{"num_hidden_layers": 13, "hidden_size": 64, "num_key_value_heads": 2, "init": "normal", "init_std_down": 0.0, "learning_rate": 0.0091, "doc_mask": true}
Each number is 128 + 24 x the weight over its row's rms, rounded and kept within 0 to 255. Layers, rows and columns count from 0. Numbers have three digits each. The size before them is the row's rms in percent of the matrix's.

# layer 5 attention query, 64x64, rms 0.225, rows 0-63, columns 0-63
096:142121112117058125099104128134137150134131152130139142127115129142090141160150186101109164163131152096144108133112150135095158105154136109097147115131160140140140107153108188129129123083159114
093:145074095138095120129067113134130086132146162153141118105141110121118130130144137145112141142152140077073099165095158130139155098081118162115156125158167123124113131123105139117139128108123126
086:109157125123113157096115088138149166097150123095117127121127136114155160132099106179106126071143095141127142131114153116096112150144158123128124153154113076096119141128110085142087109132098098
112:154111139106124114109099180109139146165125128138085147158119169142127110146122138148131132140174104107137134123172123139128075159110153130117114135148102098091126083100143078144111151087116133
096:149141132089138124069107151122146113117130153113103146119155081126139116092132122117134105161163122092157163115139112163121116094107148154082117136188132170123167125139143144108102144133146148
092:134143136128155099117143138140094134129123114133138126106127152112136139124159099100145125182138152100129078134137160109114139163116148131138102132145134143155158168129163182077169143183134170
091:137124134060115138109123138113134108112130140107096141145113112131119108132109104124150093139175117109128140113117158162120103150132126186099116158216153127141154166150109138112137108145115132
076:111200152146148118123091160138120162122150095151082103136110138065152134138133112159124115114136112127147127144110149102109135153145146091136145107100152129118139112136138152083170121157096128
085:127119127146114136167148125101131122143132119121130162106080102150118109126133181144127162122140168151149083127133152118120110103126080084151098148076134099153093114103121138132155172117165133
076:118089138121118163125141111147152093132146123096157148152140185104089092110141154113123097097117157149116139083108155161102090103106094149142133121123137158128085136143155146135143095130162128
076:163104175114164098129128130111128139133119125163103133113103103102121091089108171097156110177139148100144165134148085137125136121109135133160081105131124173148123124125147178142133143114149119
075:126135154168098122148135179151088149135133129146132101109151117137142198105126106156138172109134112155115115127117089092125131141142102119111096122097147105100141089123122122143119145121154065
107:105095135093126155113141090136113114106169122115141161132125114083093096105106160117142090098089132151171122074141146153126137156116105130134114129168137140154087151139163162128128129130154112
092:143132120145166150109116172122120156132109109177081094158136146122132156153122127192173127166151111101102157120115148129114117105125154124082150146088116130109151149116153095122112110134107125
089:118194158155138146121134130127123151124144091171125119143125195134105174148136126148139123117131122153147117153156141114101148105131112152094161114104100158097184114132129090122127166140129115
091:112128131081131129141120067139121123099127144091113174137102120124115081160116148084133134146103166135148144165136108191142154138113117155134128085148118143136096141118159152143130162139158126
108:117155142141111105153129116143110156157127157140136146123134131171150133084123133097108115120103143142121119152152043130166159167131135126128183080083109153121142108129098148115112124130143136
089:085116100166102145154141129110189121167099169126156139120168141097135128113125128113143154166134166148152101140144114099127115125125154163143110145092092114137106140112136147126115140118190125
108:161156098126084149133154104116110105090132119100172120114111123112100136177166110102095108110089118091144145128088131136117185148127130104135120121143122155122109139146123132157099151099114171
105:142114126125150123126146160094126136136137119152119104110159154129138164134156045144134134120122100063118138132111143092122075155132131160134142125112142102107169106119141077163104127114129122
114:131109100101153153089131165116133129114149124095147152097089112097114168092090136183104168111134143110082110129103139118109127165150124146149110149142124107128136128129112073111133155116091121
106:179142146112095130144134134120187101102110140127164146135148136131123083114142071137119174089121169117118160106137158163115124140124115164138139121116093126100100143135130098082114119111113112
116:119073109157127117098147117139112125104115130153161119116151158098092166130132119154114122117158119115166141125119161127101139191117113126168142164143134135152146120110124087168087141142077118
124:126128163116111097154134075113145118116114113114120144110112136133176122119139170084144134176114179159141122135171102114128163139089118106120108144147137155124113135126137156139159138147195144
121:110110131121147115131113072134096117094153102104112155106118117083144135125120162109126149165095132189166133138106120139141168127113143117113102123135158117117107123117159168123181155169148151
108:092170161093121146116150086161099089115128119111124145140110113125111116105167190139097146126108165156124161125098160131157159108113145136077142145137114122088131141141131136147134117145162134
115:134106082144138159149177077095168097126146121130119108126167137118097109150115127114076137113102104141172163091140159154116153155159130153155107130116140100121150144135127115107108116154123150
111:119117144112136122127128094121135136086150126118107131084111125106118143110116150098126133123102146149180087129125193153133127123093171100130117130143131116125052135102151099102128077107117133
108:133179133119167122126169118112168098121069137157061088129144109159147090147128146114157131136154127080126147089160127143104105123136138141141105106115134118147142134101123125104106107141116123
115:136113148110163079123125135108125155159172137128098160097126114152148121083100118126140149173130105114124096126119104102141148138114122074097126153159145151146131124150086147143135135113184168
107:134149130132194104128129164162090141158127157095134125144139124178123131100133156113157101065147100133136101124099113153160112133155143117120165125111145108124106127128111114116100144183110112
092:148114113164120113107118143137130105111131109160170095152153158082140123143138123160146071158124081143113165127106099149094143122144105103079113151151135165106156113081117118121128120107132128
081:114105181130110115135125113146114136098153109105141143119124072156139136111114111095138091127170104121114123141146114094105179144142077150131124128143133146123154134140074162131148161186138121
121:116139127116139100108118100128149071149150121151116069149148152087148114134138167139094118149072111116136160106108182113147125139105159103128152127119161141139112156110147144135130102107172133
101:124133071138125119124144127132150102117126132097160143107149124125148109114105129136063101091120171143148153154139138129129156120108160071151137119091150185077099106123149144124119138108129114
094:149092121149113138128112152132137145133128104103133176127102138151093145145145112141125172131167118177101149143101114118114132108135116096127116080096101127161120113142163101130149110164059098
119:125127100145157132110154096136131088108108129125144105128128130102157095128146156142085123111091139132122144102133196138136112100131136123153167125067139122099117129127167142151103114089181157
099:123141087119081177131114112163132144117128151122163162125099133126121128086111137147047117143155164155134135128117122109121147117135131089146137119078127161116091127173137156142128111118114112
094:120077090128117153099141100139150134130139126096179163123132152153116091115109098116094151155138145167130143115118114112123127113112128097151134091097118156160117153119175122148121112125058134
063:129150098170096149128095105158157156171142107121129105146113142124135110147148116174155136163091104164113129139144117115127138126149114149147152108138121124167181155161167085140132120157092118
094:120114125131094107118117075163146095148144141099147093137132162135119113156122146110085100087130148146150131134073139106133152133134143090130081104118184108142077131130140122147149104134122152
086:149095079075080141166113104131154125151129161105171155134119160149129103102114086133125141131153146162141134157112123153116160087118116119132141118109129139126099139153141145130147138158081095
068:124154139185144111120107175128127141113125119128100115122113077123135136174152167201123113113140120111107142134136151182123111131152139192136159122147143111118146121137131114106090118108136127
084:144127156124186099121174118117075119138118096172104109076162109111153149145138163136141117112132120094129123142115118104150115151153113136104099163142144100105149110110103120115130143127186122
065:138113087116100153153113118126158150118109171108156148156125146151116106106100114125122134105155131139148124118129133128106123071103114076159168082126147112143124095144167147107162121155087093
085:125123108156109158099126175111086134086129112122121150140117128111125132104115111163124100147168150131126124130123119143114161137126118099104187177170130199127101125114133115094103144143092131
076:131093123080076163150128131149112119118123119092167148106131139153126127110108125156088160143172131162123139131117118129103185122164079134120098144098093160138121114150108119138113120148100105
110:162130153122154150135131166122098161117150131110076108138140094156121152130089134143172164103158109107155118127122122113146084091116148120103101149157176131120171091113148114120124121163146115
104:112090110121149160115170090134049153104138154078131125104199161128087116137103126128115149121125121108122111115125144168120118114142139139143112151128114150138164109130109119131148142140116155
094:126116100129108125145138181122117111064189146078126203133098085107115131089152124132151160127133132133106117123105109131118122118136150121133100084137121094113147117094140125134131120128116125
107:126146174131130121156127163145156130178137151158131148138094155113078148128094117106101113112149159121111125130120147127142145131101127141169125165132097141125127135120093163079124081110084165
106:122105109139140118071149138134136074139129099137132149133110157073111108164166162102119138155113130156114119085113141154121102145156141139176112133131138088155127169119106128126098099112143161
124:123132123102135111119106146162120074129140146067150133079113129122138132095127111093134114142131106135132130160174098095155134137143111125138087125173138103099081165108127156109147159135130093
115:124122124121181106109093179181124112120096166118096138086103135165118162134116164177137125127168114125128088121122137131173136128118138144128112162164147089153154117109120129122129107138116123
108:124083107120110134138101120132120158135132129097103115129083119144137120101093106138159181150184151143130120120084116100106117107149107082134104166143138119173110159109108147158121163146134154
114:126151146118122113128126114150131126140158154112143122129115126127093086130130134096058121111115091087083171154151149123098131158125130130150136080147117126068101125138138123103144093127082103
107:101115115129113139140137170097126120127132151195145121151119145107123101152152095156108104121180130128094125117104108137083093177097111093159129155132105144138145141115158104163121107095120130
111:127158131110146137094120146130108135111156147084101120128114072142145115144148122098111150108128122124100160154153133086145134101117166146107167070143143141082143119134133152134145083075122147
110:155136125185135129104145089147142161133128070127077145165154139148077167129105126165144136097150111099117120109118120156097106118164130127122102136157155115145158143140137121089123131148126108
097:185128111158099130117117128152091180146134107104110134139129096166104124120109171087131120112107101116124110127125120152107131069126137104118166139145149118159135150135123157091169116170101135
096:121134163137128100162116156139132110130108147148152137161113138104140118126112084197097170105104165103137105144140087117114138129095124155137118118120156140072168129145145131114180144137150116
111:141098139150106131127109120115117113122112114121085108171113143130130126108113167116149183170137114109124106148080155087109160140107163082128186127126163109116098118126142102111130143159158118
102:077118102147092160139156110128136136147141091109162116102161142144150141116148097138115131166166067121133103123164111108087130151102108174110150133112091134158136126159110134139145114136162119
102:167163130141156141123116142137122130167123175097148103147154119127093163146156182083136084131118147138144125140092139121114123074142155149108122147132134121155107125116124144148087138175155102
# layer 5 attention key, 64x64, rms 0.233, rows 0-63, columns 0-63
081:095153133106147116157179155097123073149148107131142137135138108130147160126136114146107145145122164143115112132132153131121139136115154145095135077146092129073133113125154162143167142168152176
112:119142124163140187138149106123116089141117088108158126104115095129092137164146154137128149137097135147169110152107106126097137151115184082119124125112119109107098113177146136137128147132121084
094:112165151129121126113097133099155150137113158141095139118141144116185126150149146103076147115161110093133096123118115117154167164161088121120126137125185095165122155139115109097158136117127132
107:114116123118127111137158105148115187098081153114128114124132154089170111103132091120111110131165104148117135107102130145132122123136114138156094133149192126165104191129153132134133133087125120
093:121088101092150125133100132138125129121065165110179118138165152092152092120156141119091127126132112111117139106140145089136128107120090151118159117083155169138100125145131089109141146104129118
106:137104116143109118136139104132136113139159070160153134144138151130086106156107200139143143120087139142128108111156128151104122111115118127137137121075052145103119095124120113117111143133159138
076:176057101138142133101096123125098160120125135106143115145156158086149119113159126124088124132170092124088117120130147136129122099155115132121160106099165099178131102131129090114136130124137133
124:092138140131120101159132082117110095117182053164122113127113103130128109148141128122142133158110165183112123119103146130103136169141117115166145150126088123130138153104138144156113125135153150
075:108174190113138115101136138126122115171109118123123092108103127145107166116102117167166140154121129150160127146143107162143130126107164198093108121133133153113142126147137141146129120155151085
094:134096065165111136094112114135151135128102161097149134130105153108131149099142093134127122144171102121118166135135152124139161056151130113109116106147168097137141149120139114111173107129146114
082:138110112135099141172173097119122108137152134147130130143128113157120119135133118102155135120083201160145117114132140117100114109149144110138122178087122147115134124144117148173127128164147195
083:111139158084127122160175097123142132160152114171108126105103138137149085128106137147136143129095140099130107099132128127087130190117155132140099173103101157122120121110092158111087144112140135
063:147137066136082126110131107128129143084128166111148167140104121125103169137119104138133121143155124145089120179107130147137132095153138111114175093131160099127153107109141127161162126168112130
123:124129174112148134162113115118117116133120115130098113130160076124135106152106162134156131117084156165126099147177117135126116195128100123134110139141146148156118121080124174169121126134142166
132:148100099153134128127116154131127143126077128116160126121113194101126136124178141121086115134139120097100192113111116134146170132150154125146127072157139118154123143171118140104112123128115151
084:128130090157152155120114118110125133084118153070130170158124096115107151140111153121173128106131124146111122186127114126180144108148111114101176085140146127130136130121145149144162137167148133
093:143116104106126148110168148155111113089143125099137184171116114105085152147111156124130121096100099103095138139121144093167138117143123097126184101143105130090136112133132124122125164086146126
098:099085100157113129109110155153173136161121115132129099153153127141107140131151132150125143151113104142149062125157100103127126095153164080117104129143167121068146132106120134140166127115133114
090:118112113132165142168119150124097118132163134115118165124127094157141129156097129123150115117116137124106143194143100126121101133109078147105148115114115074106130109109083128126126122148105058
100:137121171139132148122110130131126106141102100157133128146112115105165079116124166100139114143136126158119065090140140110097113157142129106114125173130101133153133111107041128105134122134151136
098:101135193102085102097152109126146145130132126130115100082154116126206109131133114111118117149134126148146106128128093115101134119113141113123132180104118139138088079130158160136116130112108124
084:100123104115128096160129134141137129168109126162141087099087150130147109125141135102123118126142153083157068113119115131114158120112143129156105154103129100071123097129111080093124120116144174
107:118134129109125103110143127102123116129144104146165122118116089112143101153084131127136108137143121125108125151152097147060071120118131122146135142131162148180177088163100161145147137088138113
102:128119099111133135140130145135107159156127109120136162135142152124104177101109142147156139122103096181168127166146157156139155110133142180132161090098159130121117143077132129140141136183153129
109:099167130123130095147118102133150148113153105118118137123128134135123173092115134142178154135120108164140148138130133151177163117126144137106156084125113151143106164137172165121160114183092102
107:106148156089140127193099154122166150132104144108118139153156125132129147143120164115108144118166115138142144132126117129151152143104136151121118097086146124101117140089146131061152082161127099
119:150143112102099099134140176142156132115156125145140110111142162145171135136139144144099145134138186112119092174127141158139138150166124132118115134121082100134126171145095122112196138148114133
111:107141128127102119159078140182166130129123110153151127132085144114139155152135116182160130129147108146158126127103123158130162119092162173142139171138153120116123131139143111117109116163072139
109:194111130126147137123106159121136105126113172122117132098134134118153077128131142154123144121139184123138114129135155185141095188118129180139134139130125094153109103118089111122130128142144161
118:148148146100093120065100131138092106144150144145135124199159151129115172135093132145121086128109121155171103118138152161132137134122126162117140123114130122132122105093141114150152141169130093
111:120161142113138123081133126137152111092128178082116142147126092120095143107096119120159135090129092090084128137101115083155129134140083116142130131184106133132148124149148120105134151106098141
095:093110118111137113143139142103116126140199139133150129114144156138128102124130127115125123123133124120102132096161151137108126150135121195104090088109165148194098114125102172171127134111122131
118:099158119121128059137144131114147163141153171127122168147077142157120142128138084093105129112137129123100113157150157120111152132134166138145135106110105136134112110121135106119191140090093127
122:123085126125118159156113107135120164128078097130102126100145137182131154143107162109147121115146153139160132152157080156132144084161120140124083180162144145119142161119107135119109149128132138
112:149145146088126123128138137105101141108116109146106097154115114158122154138133111131196171121140096118125116105117112148121111170128141148093114129158149086124182151125085126135101083168152123
083:075145124171123072156121112118138160103150159112125132173117125117131135155135107110131142125127113098133116174103185114096145121143150092128161124105125109098150118137142135116189153132122154
101:148136123150154171157150115111116108090120126108112084132152094141125142169133096131168162133104118147151130119099170167130113138128121137086067154149168098136135161123108124123084118129143118
101:114176130147114080126113106139136109086129183114156143155122079116100118143165070117139123118123121113086144140124140125095134148176123094147139111103109119134114133136181135127131119096095128
076:142098088147146084091131140139123138123154138139119161134117130088096132149157109127104096122139146101119152152119147083138154129175140060157130092115119089100129113121142147129182122120148133
091:143105091157139181104117137137127116122091104097141119106158111106075127112141139115110074086150143174109172132148136143125140107149116115143136111117131138129075115137182154130151111124104139
124:108134136174133088133123118126144105150138136144116110148082139132101112093128163137136144101107134120111079141065101129174132136164126119127141085135125117080148106184079127130133116118118138
073:134111126157132098100121163119159098116097134105151111126126136139104117140154121119135069100121122118087168169155128115112154130128144120156156080108124109089091101109166143156183103124141131
092:164162146108150164140135110154127110090112118129108131094124099137146127107092140134135166137144105153165105115095128138089131113126102148129105190132114161186097168157125134112091147138120142
066:096126162110116121155140123118139144153176137130151122115131156154151118142120147151110190131123127101161084105115132128134094146120126154096107192136135139100124125144051094139113118118118114
073:170080124117144113117107138116124129119093125120124128150143117113107130135144111103155074103143121129127158153130136133121155136111122130136191062109138137104116118083180161157170116157149144
084:145116103099113172101116139141104137151135103158099151108111147117155164169111144155150152150103140088147144151133095099116110118122117134118101168138137133131160135085163142112074148176153112
129:124103138085132082146104147146139100139134111141127110108156158144151159107128074151112156134124109113136106119157079126111127133102135169124068156112161089103124155145114157102117152143158112
070:131087177114097124122119110133168157176153167146134075135091124109116152153155116116115140114090136120145153114136174102129088132137165152118137170101129098099122128099129143139151104130108128
101:146106068141109134095108113115125159134127114114144148162145184133091156115174065102085147127137098105139107128129106106149115152141112113134120082088168116136153132120125124125130134121152145
092:130117109102160144112100094107095138088084117122136124098148103129116074144116125126130128128124131119096116129083132110083090079098150126097164123124136087110137164106118120154158143105125168
085:123185167102095124120125124158173120164138136162147129120102149106143136108151119137065145150131149136123159152167133126124135139148151079131143137150086117108111132096110133101119092092099143
109:130109119127108115110126111148158140138142126129153176118160135112138101094168124144070086129142112142097123160114183129115140109148142097150143107136114138115084109106126167114151103071100154
104:117112151125147104127107154158102090157161110122131104120098100158137111105103166155128123182122108150141126151139085134152133097125120131131138110156109093090162142113135195121145101150140088
113:145102082126139142097090137139129138122180146081119119103109085152114151105099137146163133154109139116088133143132123136080107136187136095122138133161114128129135122089136143170121154089121126
104:093086169154109132125121110154147128145135120140130114098104144151087147118126118164124094123123115152104122115153132104100084121136150147114138172099156082113088100082157145160148159127162129
108:135197152134143095125100156141087120130114114146137117141116101125143098130152141115120155124130116092152122152139121129169127173181130122159118090145101119138208142129106151099137127136134142
113:126108104137091162136092089096146150115144123130129145130131170097131121149130087147112080139152131084135140125164181101081096114120138154120115146129115152172133113123136096152117137084152131
098:157181140107165103137134138153129135124134163133137084101094105142106103145104150103127159087093091150163139160117122120162133103174153150132136155145096098119158120140118154132145144134088115
094:126100109153143173134163099115125142075114097144131156117161104132162148135122135124147117112152144103115112107080137157163098164156121126105128106096144159147155125129133097144093156134173167
086:150123154150116110123118137128148110151137125149134106123152110142126133120153130118104142110084104126124119123132172151167081139159168092147143126105142108113110153083126120124180101154046150
096:113149163157148167162145099117126154165095143125108140120118137128120126155117121131130142119121157140100145178113114136102124124103086148054159145184105154120134122156098124142110109161149106
103:115101157142145128115111158105090140127093168144124099139133132099119131170131146167198116065113125126136109121108130111136095114141110165141167142153118121100084132113105136137114127143168153
104:105146114122087171135138094063105137120131089114149116097130181151160143108121092156104114144127136149126114143120162118135132142108130170126112128115103161156105163103101137172154138154127107
112:145118124151147108119124139105143114108098137112167128189166086139123135089138193130156140147123145107131146108124090098132109103146123123157182100117119169135143152124111129109113081114101132
# layer 5 attention value, 64x64, rms 0.212, rows 0-42, columns 0-63
101:161123104131157110154103169157100109126158147156137193144119133142145149098108152127128138135119104113100106136094133154145144118158144123102099125132145093073127138116152105151068123157126158
102:112131082118125173159136157168116116125146137127132136080107096113108138124133102149101100155129126128095147149153120116103132116057124144138087146155102138122091164144162149111157100110148105
108:102131140140144129144125139145138124107117156116135111157138108113122133154154128098096123126088152185089110128120141143150115146130130157141147134100174146185168151159081120086148107174094127
097:155122106122084146122192113106127139134146123117134101157138114100103164130113139154102120178131137100148127131143101117066090143102142126159149121110152142127105078159158141159129153121135096
091:141136152117140109106138114127154104119098094159113110128109151115161155132182099114098137115160160114128133063165106103106154113090117174125156104130163127136157152139132116109162104092132119
095:094118135149154138113103156148150063155092160113110146149101133132120109114105154134099154147099131117119112115137101146124184137114184094121136155141091123125165130131136125129122125146077088
096:137165138085120147093182128123111133121115108132164130145129181126081169136158095138161118122117138102133068111123140091131097156086141110164137132138140108157142131157118140127132135092135148
103:068114141154117122124121125135151138154115145128095165136100115178086108098103154120141144120147123116146144129100126115145165154145188138119152166092087152143126166122104165100131111127107140
097:149117136131113123145164077146125100126136117167160126168062121148101101116184089116129149139151117149142128104148100122102140109165117152075145089137125116139131147154143118110116102130115104
108:128150130145128126195132116126069153111154141130147136139100146122169110119152155152116149116120112182101120126079151125144174127135136171098158106135163148113147090133100114122105145108139136
098:143091133178132145152103124113149141141097133132119133103121136103160095160133181119105175062113176125138135147080130152133113101161125133126107116104169132129120097095109138121125148116146138
106:146112147095098141141152169150112153135117138140105155172157116153123124124107134157122088151123167126089190096147125138142096147114091113148097102137178127105154130119158119155150126092130128
111:146097126129150126152138155152131125159162147127145120137119140107167149145124115113123131099115170111077123110112121142148170133091120104146165160181161113140104156131129119133160134102099056
106:171126100115112141165169148137111116091136102162119129166136112094169159132145090140125142115127119130107120063132140126139133125079072107117119076151142144121125125116131103147136095122146155
109:099095138163091147133145170109106115147117152100094161133088092142162150144115151121164101123081127148092156133081110130160122154094112120113130134143128154127134139138144135086137134079117139
082:104131128119150102169084142127135134127120106140106149141121117148158102097094112127119122142159094091128151126154120145100176143093148151123113106144091143122100057132149139117077099096115144
102:144139122125091158120149132148180107120144152138130124149147155135102191099119098129129123159119135135117102112125138122112150154108099130134122069128130135164144159115101100093146106189092160
097:128156109136126137125095138125124093098088136169123133123101139160093107131111126104142172111174113114110128157143059144130134111126166177164123156127078112116108150094126125120129119135089118
095:122134124095128151158131102115075158111153100107135101115151127113169128141141125133125113158169115110168152113130118148098127146116161143101102123123145111107077125160169086157087088118145100
099:159116091088127139117183120121106149148136131137162122137101141179079113112146137156155150158102129088132154132141103141122109128195109116143120104111148147112116121094153109150164107115121153
090:137098127123145110160087148108087095143154155168145124133128146126101090138151153094137145093092160161095143139147097073127143114129114152131153109124146165177124123148148116092138136116136102
090:159168155123126141159100131153088135105165102115100142116073108122160101153147115132060106153155110119132128112142109167127154107117155144099099150116138144131078102152125117136109138113136111
094:129122125164155116132126151124125136117094152095126141116157054123112089132110130098121127097114098185103115132142156134122121156082158124110145117160148114129118126109090169127117066134124149
095:133149127129114157127113089133128112151133135125088151069162092150114139113126114139125105145158149157067139134124137141093135127078140122103089105138142114075121138136116146143137078124178141
104:139139137189091149131125125118123144098143153112153148116161144142101139145124156119105125127096128098071159113133127079109107145102144092153162107133147130135176141079131154111125120086128159
110:133171093126158126097165082090098130154135099133163116123150170150095105107169130130131123123100093113129134128184120121104109124170155141149144144115136104118114096109159108148115172127131132
098:152083119083147147167097115179118129106128142137133142111134093127167127120095132151088103119120137143089123135111124150093156125060155138132064115129146121152098147120144143114118117130112129
103:176135125157108115121159099109156123099112155131157102139116132121082146165180140099144139127112151158120114107127148149141134131121079152166171136122152081150150107117110089116144144162113148
104:138150110135123137143117137152123130137153110158161128164130153133135091129140139154106118118112145148031138152106154123114149143116173111122146148119121126143155120090109080144156091180117125
100:176111155164117131099122126108137137117134123150118157101123079152149101126104161163107121118108109077150160143107118158108167122139136112139136141111078153109159163078140157111151153146120127
105:138121089118131122177141121131082102115116096126161104126100137082121105131140094091143118127129121138121103112154088118114146117143117136107101090168140130140134130178113099130160064085148121
111:128150126113110147083144119106134150146120120131116121145127098134074129127080104113139117096123086140183131140142129134162076154125136104178120157118127114135148162109118124140189132109156169
107:107128132081146119107094100135149107119072121158153094127124133111098104152148140138179140081113090131160145107123122128143079131125099162120137122131136102164117135121100160142143128152073142
099:088123132134119133117129149097175115135167124135116178163114122164163103097102144126089152084118116121142156155146163145132123109145168077134096134101167139118161162116128151153109137139138134
099:147119123117133171146112185128146120134082097118114159102099131203136129106117138153107135125119172119116093082159100152142108104117148116111101112157118132131120109130171163126127143104104132
102:100108110110123184154102122125126126123124145154161085131111129138128115133157150150111159144143118138051096172121108157140174116138131172138139141147096156150119129129101138094155096128145148
084:101114148170143098156120148143131141107173093149114103136120115136067093147119112142155096117141144134130137133143120150123116108170144161114144135156092137136125122109066076090135150150100124
106:152152109116113128160130110123132154138107103129137089157133143093113098164173133094111127115119126139105148128189141138119132165132162134146151181133137146128124114093150083141136079126171166
095:149123134104130164165100171163084154145114134134114129129125153118095103106102126139130100147193120135151117140074133120114081110105112087121125122116120104176109125116112102114097131134116085
102:147077133113110119088153085105149128139129131159116112146072133144093108085142121119133155160105120155116130110159157123155113128128081154111169117154115139130156131122080152103143111126147168
097:133152132106144156155155110129125101056105153126123114122166112130100162133170122081146129128133146156146100144102149186131142142129089119156099123142111140141101113130072117136127153120095134
096:140125153134105149125077141131103109128115155129169111144107162059138102121132161105123073122140150155118129167125168120153151155111128123087164144116131132098100106099113105105115121101156139
102:116145142071141135105126120117117112085124094128160136105127147184138122101136138141144145101148174113111126123110142132109106133083126169101119123129120085111137112150149145091121154195115166
# layer 5 attention output (transposed), 64x64, rms 0.168, rows 0-42, columns 0-63
099:160134180167180126120161101084143150134139095128109121105146118144118125133154136102153124062127156103159126121107172106136092129090112156125132122150112142148112139112158139131108122128080123
102:120129146127118089148102137102131102117095135084107138112117153113128109168112148139121146134141098099117110108115142115139123156151098115098056091106119087133089096181100128095157147138126117
096:100124114122082161097136155157118136175137154129149107107146104135158123113071120104139118137171108082108138110106154137111092080162111136154107148110119167142112103151133125127131121083117147
089:112162109133120110136104157186101142124166096131120108141117149134156106125112130111125150133130113132096134153136178153121110168139118156110147062114084134097180129122122151131177140145138147
099:139164144101072144123154133123088074134138157139122183102113124116137126150126145084130090106138137184149102127126095105151157140130144138137140110125139141105135105122137121131148147190164135
094:103123151111083085086113115143123100128126119147111138102120145094125137134168103150159124154135117124149129083135109150100125171104095150130137139140140122188076109125162150127140104124152176
090:111157161157136134131124092138138081110121100116162114146135128093135126130148116108128151161123122145145162173163158125105174122106117158182109069147125161144116134127095116123177118125116109
111:121101139109131156159152114121115089109157136155111095149123159126120114105150071110158083118158129154122125119109112125051132169105146119137089129126135143177152118099111122123116147126162127
094:123095124143123136140137127132122157155100119137128098151137091133090136128109110111139165079135149126140105164100114123131168155141182141173125138132132113120156081153152138132154143200164140
118:122115142105131142141120154109105153113153127120136101151141089107110142084113168122144142138137157154140136098141149097111111109133173128162108137147161090085132093093138178104103120101075107
102:132149112120148112121140204111118107134147135095122111111114116148182136123156117146145109156105134121111186124131164129131132109106182090122132150127125143121138112140186127112091149150083124
103:107167159128120100130106122151134123121121108160150126086095124139135114126127124105115155149107166148114069153095165137155105173135119094107123170120091132128128132139091119146139096174082135
106:143124135113130141074112122143173132100130116144151165117121102110172149148120139104107143154093122129135142126143151127122075091123138150106107077071136143140121095097137133086098125159148159
113:163124149084138124146135125170123134140136110114119094083115091160119114184158135083118152082112138132104124109128091077148136131124134162122129104115116102118109138167152112119158107090099127
100:145089142120109117144126115121164125137131127173135095134112147114106123150134122122139163143146114136098149118116174136194097140084162111125119178124121092138092156096125085110157127115138176
112:082140158150143127162131108165114154103112123145096120121085116128158061094145147141138130121134140162124101138145089117147121118087112102118116136134156111112102154132144141163148148134190101
106:121108115115088130100121145125117118112114124144161091146104093116117072119180125082098115090136128098153127126119148167135114145126109119149147111109114146106114114159130085153155092088163091
094:110099123131144093159115123107130146098123130053101178112134149122163112132129104107123146129130152136126080121108133110166134142069149095157119119128121163169138133114146136116141149119176102
107:106156162096181112135141135096131182137141117124070130115143088119083129126110147115140093153152137141132119126168131101125162170100106113116099113139114135150158126110107111155168154116150116
086:124150139100088112134118128095147126121178084138132116169158110190122141091170120137117150124113156099141090166106144120131133128137157120135104121084116142125128114188139171131154131137128120
095:145137124124133105154085152133155121119108162146116179136130110117188089072114139142088142082141151143124143147119157160134167113146149166120105172132108104149119111113115141095133120149132133
100:064118168125162162128142142107092131157137121115115139132091105130134116129106188162155139153088096152135117120112113110158112147170121144143112125160099159122121135136132133147148090145178128
105:141080103117129180118109119112129149135124110158076144077113146102124129157116099169111135141166123140137115112127136115128089067139129142102117120134100088111099130149156148125131141135085088
084:111124128134123165169139155128108121132105117152076183140097151140085132158146147087145163121150086124134120137163138139149093126132113082118118120104102106121115121112115121137080106145108077
106:089131120130119157157105133113147121091123069122131106099106116115107111151143140143115054088145121154122100145113133134149157113104110103157114081114097139142106112122104118117113139110089175
095:089131164087131113106164104137124117127127133092157135167168138127105138075110145133094122135160154140132132156132129130143163143118125113113131067119115123129115140135142211140139085133112131
094:119165110111154104135149158162117145156122106143135150092119123078143136133169150163092161136113142096127137085095129133103065130123131124175077136131110100139115113140112137118149132153141096
119:139125088144076122125123113143084160112163117078152128146113116134104176077146110130108161090117124129135162102136168088154146071153155133121128143110117149134094137126145114138132121137126146
093:117125158102122133137102131155115133178149115132158130135107129148109094098109101090117125142078143109137120084126144134099145120118103144128121084101079108168121122139145147118051149109122098
087:075131112125139143130144163091162116130135100142086147133111142120131148129145096109111102112124143110089131123100139071125123114143117101137193118154130089115128131153138109118110124126149206
128:146113162099111131121079159154146164141113137129151130112096109156139138130096148153121134108155138132151148172151085099136109140114142149130122135130122137111114088119103135105178169160172072
124:121100081119108160170147116108126154150106122158135065143151156147154170157124092131085132153097146152127147099128162106128116131122112145103157147086117162113113148144096137116146105127124104
095:122105122149116145105125109095123130116210153139120139134121073135136130121127146104074085153145145173137126138102109106078112120109127125138115136126079154096147148160127113116128119143169131
101:146147143146134122162129147138078135144109105151157078089179131097093133133174123120107147139139126136114066110151106119119135150120089139143135111116135117108101099149170119093164118122095121
090:120118113144125122080115112153108173146108127096124115153193124109088163120132117127134164141157125161147144147091150143137156111174139153150161108128140083094125156126105103127096114131099106
089:157160129153109078103141106141122142115112145089092152132125149157122157123135107110152119110123102121193115120119136134108086164147151100139079101134162131100112126070098106139128143136113114
082:122108119092140160147142094086147143174094157091126142098139160114169159148153105081162139152136124117100129141162114129128127131080136116137109135104186143122127145129171151158110132120133118
112:106137158136173141110157101119102072118153181118111160105097114120095106140099128110176150092107143137117093134119124120142138139123106087136136109124177113108162152149135152162131137145098128
087:125118113159122135121138129142158157131126116102093175114108150146110171194130116145089081130138175127152109128118102152156140077155154171090106121158128141107122138114150148141122116150125142
103:057137143130119116150126159113105092152160126075169168136163141103138113131178161132130133100114120120111138140124129120078123125111126112133123119111118122141065127122123098169116134167134144
089:104131124134120170135111136124104143150136096101129122111079110118141113096091156152153091161137097132132128145157129128128110127151203084145102161148135133098169159118128163135107115161132104
100:124128059123163135128179157140173102115156134101105146096124107171150120176126132140171134142120104146090118133138123146131143139144143142115115149151112121146124119135138105104167143181097102
100:152131090192081158146145102140164127151122124137134103153135124118120136152114101120116157138150094149143168113105134084138126101156066082133126129112136143140122168121104147157145106144119113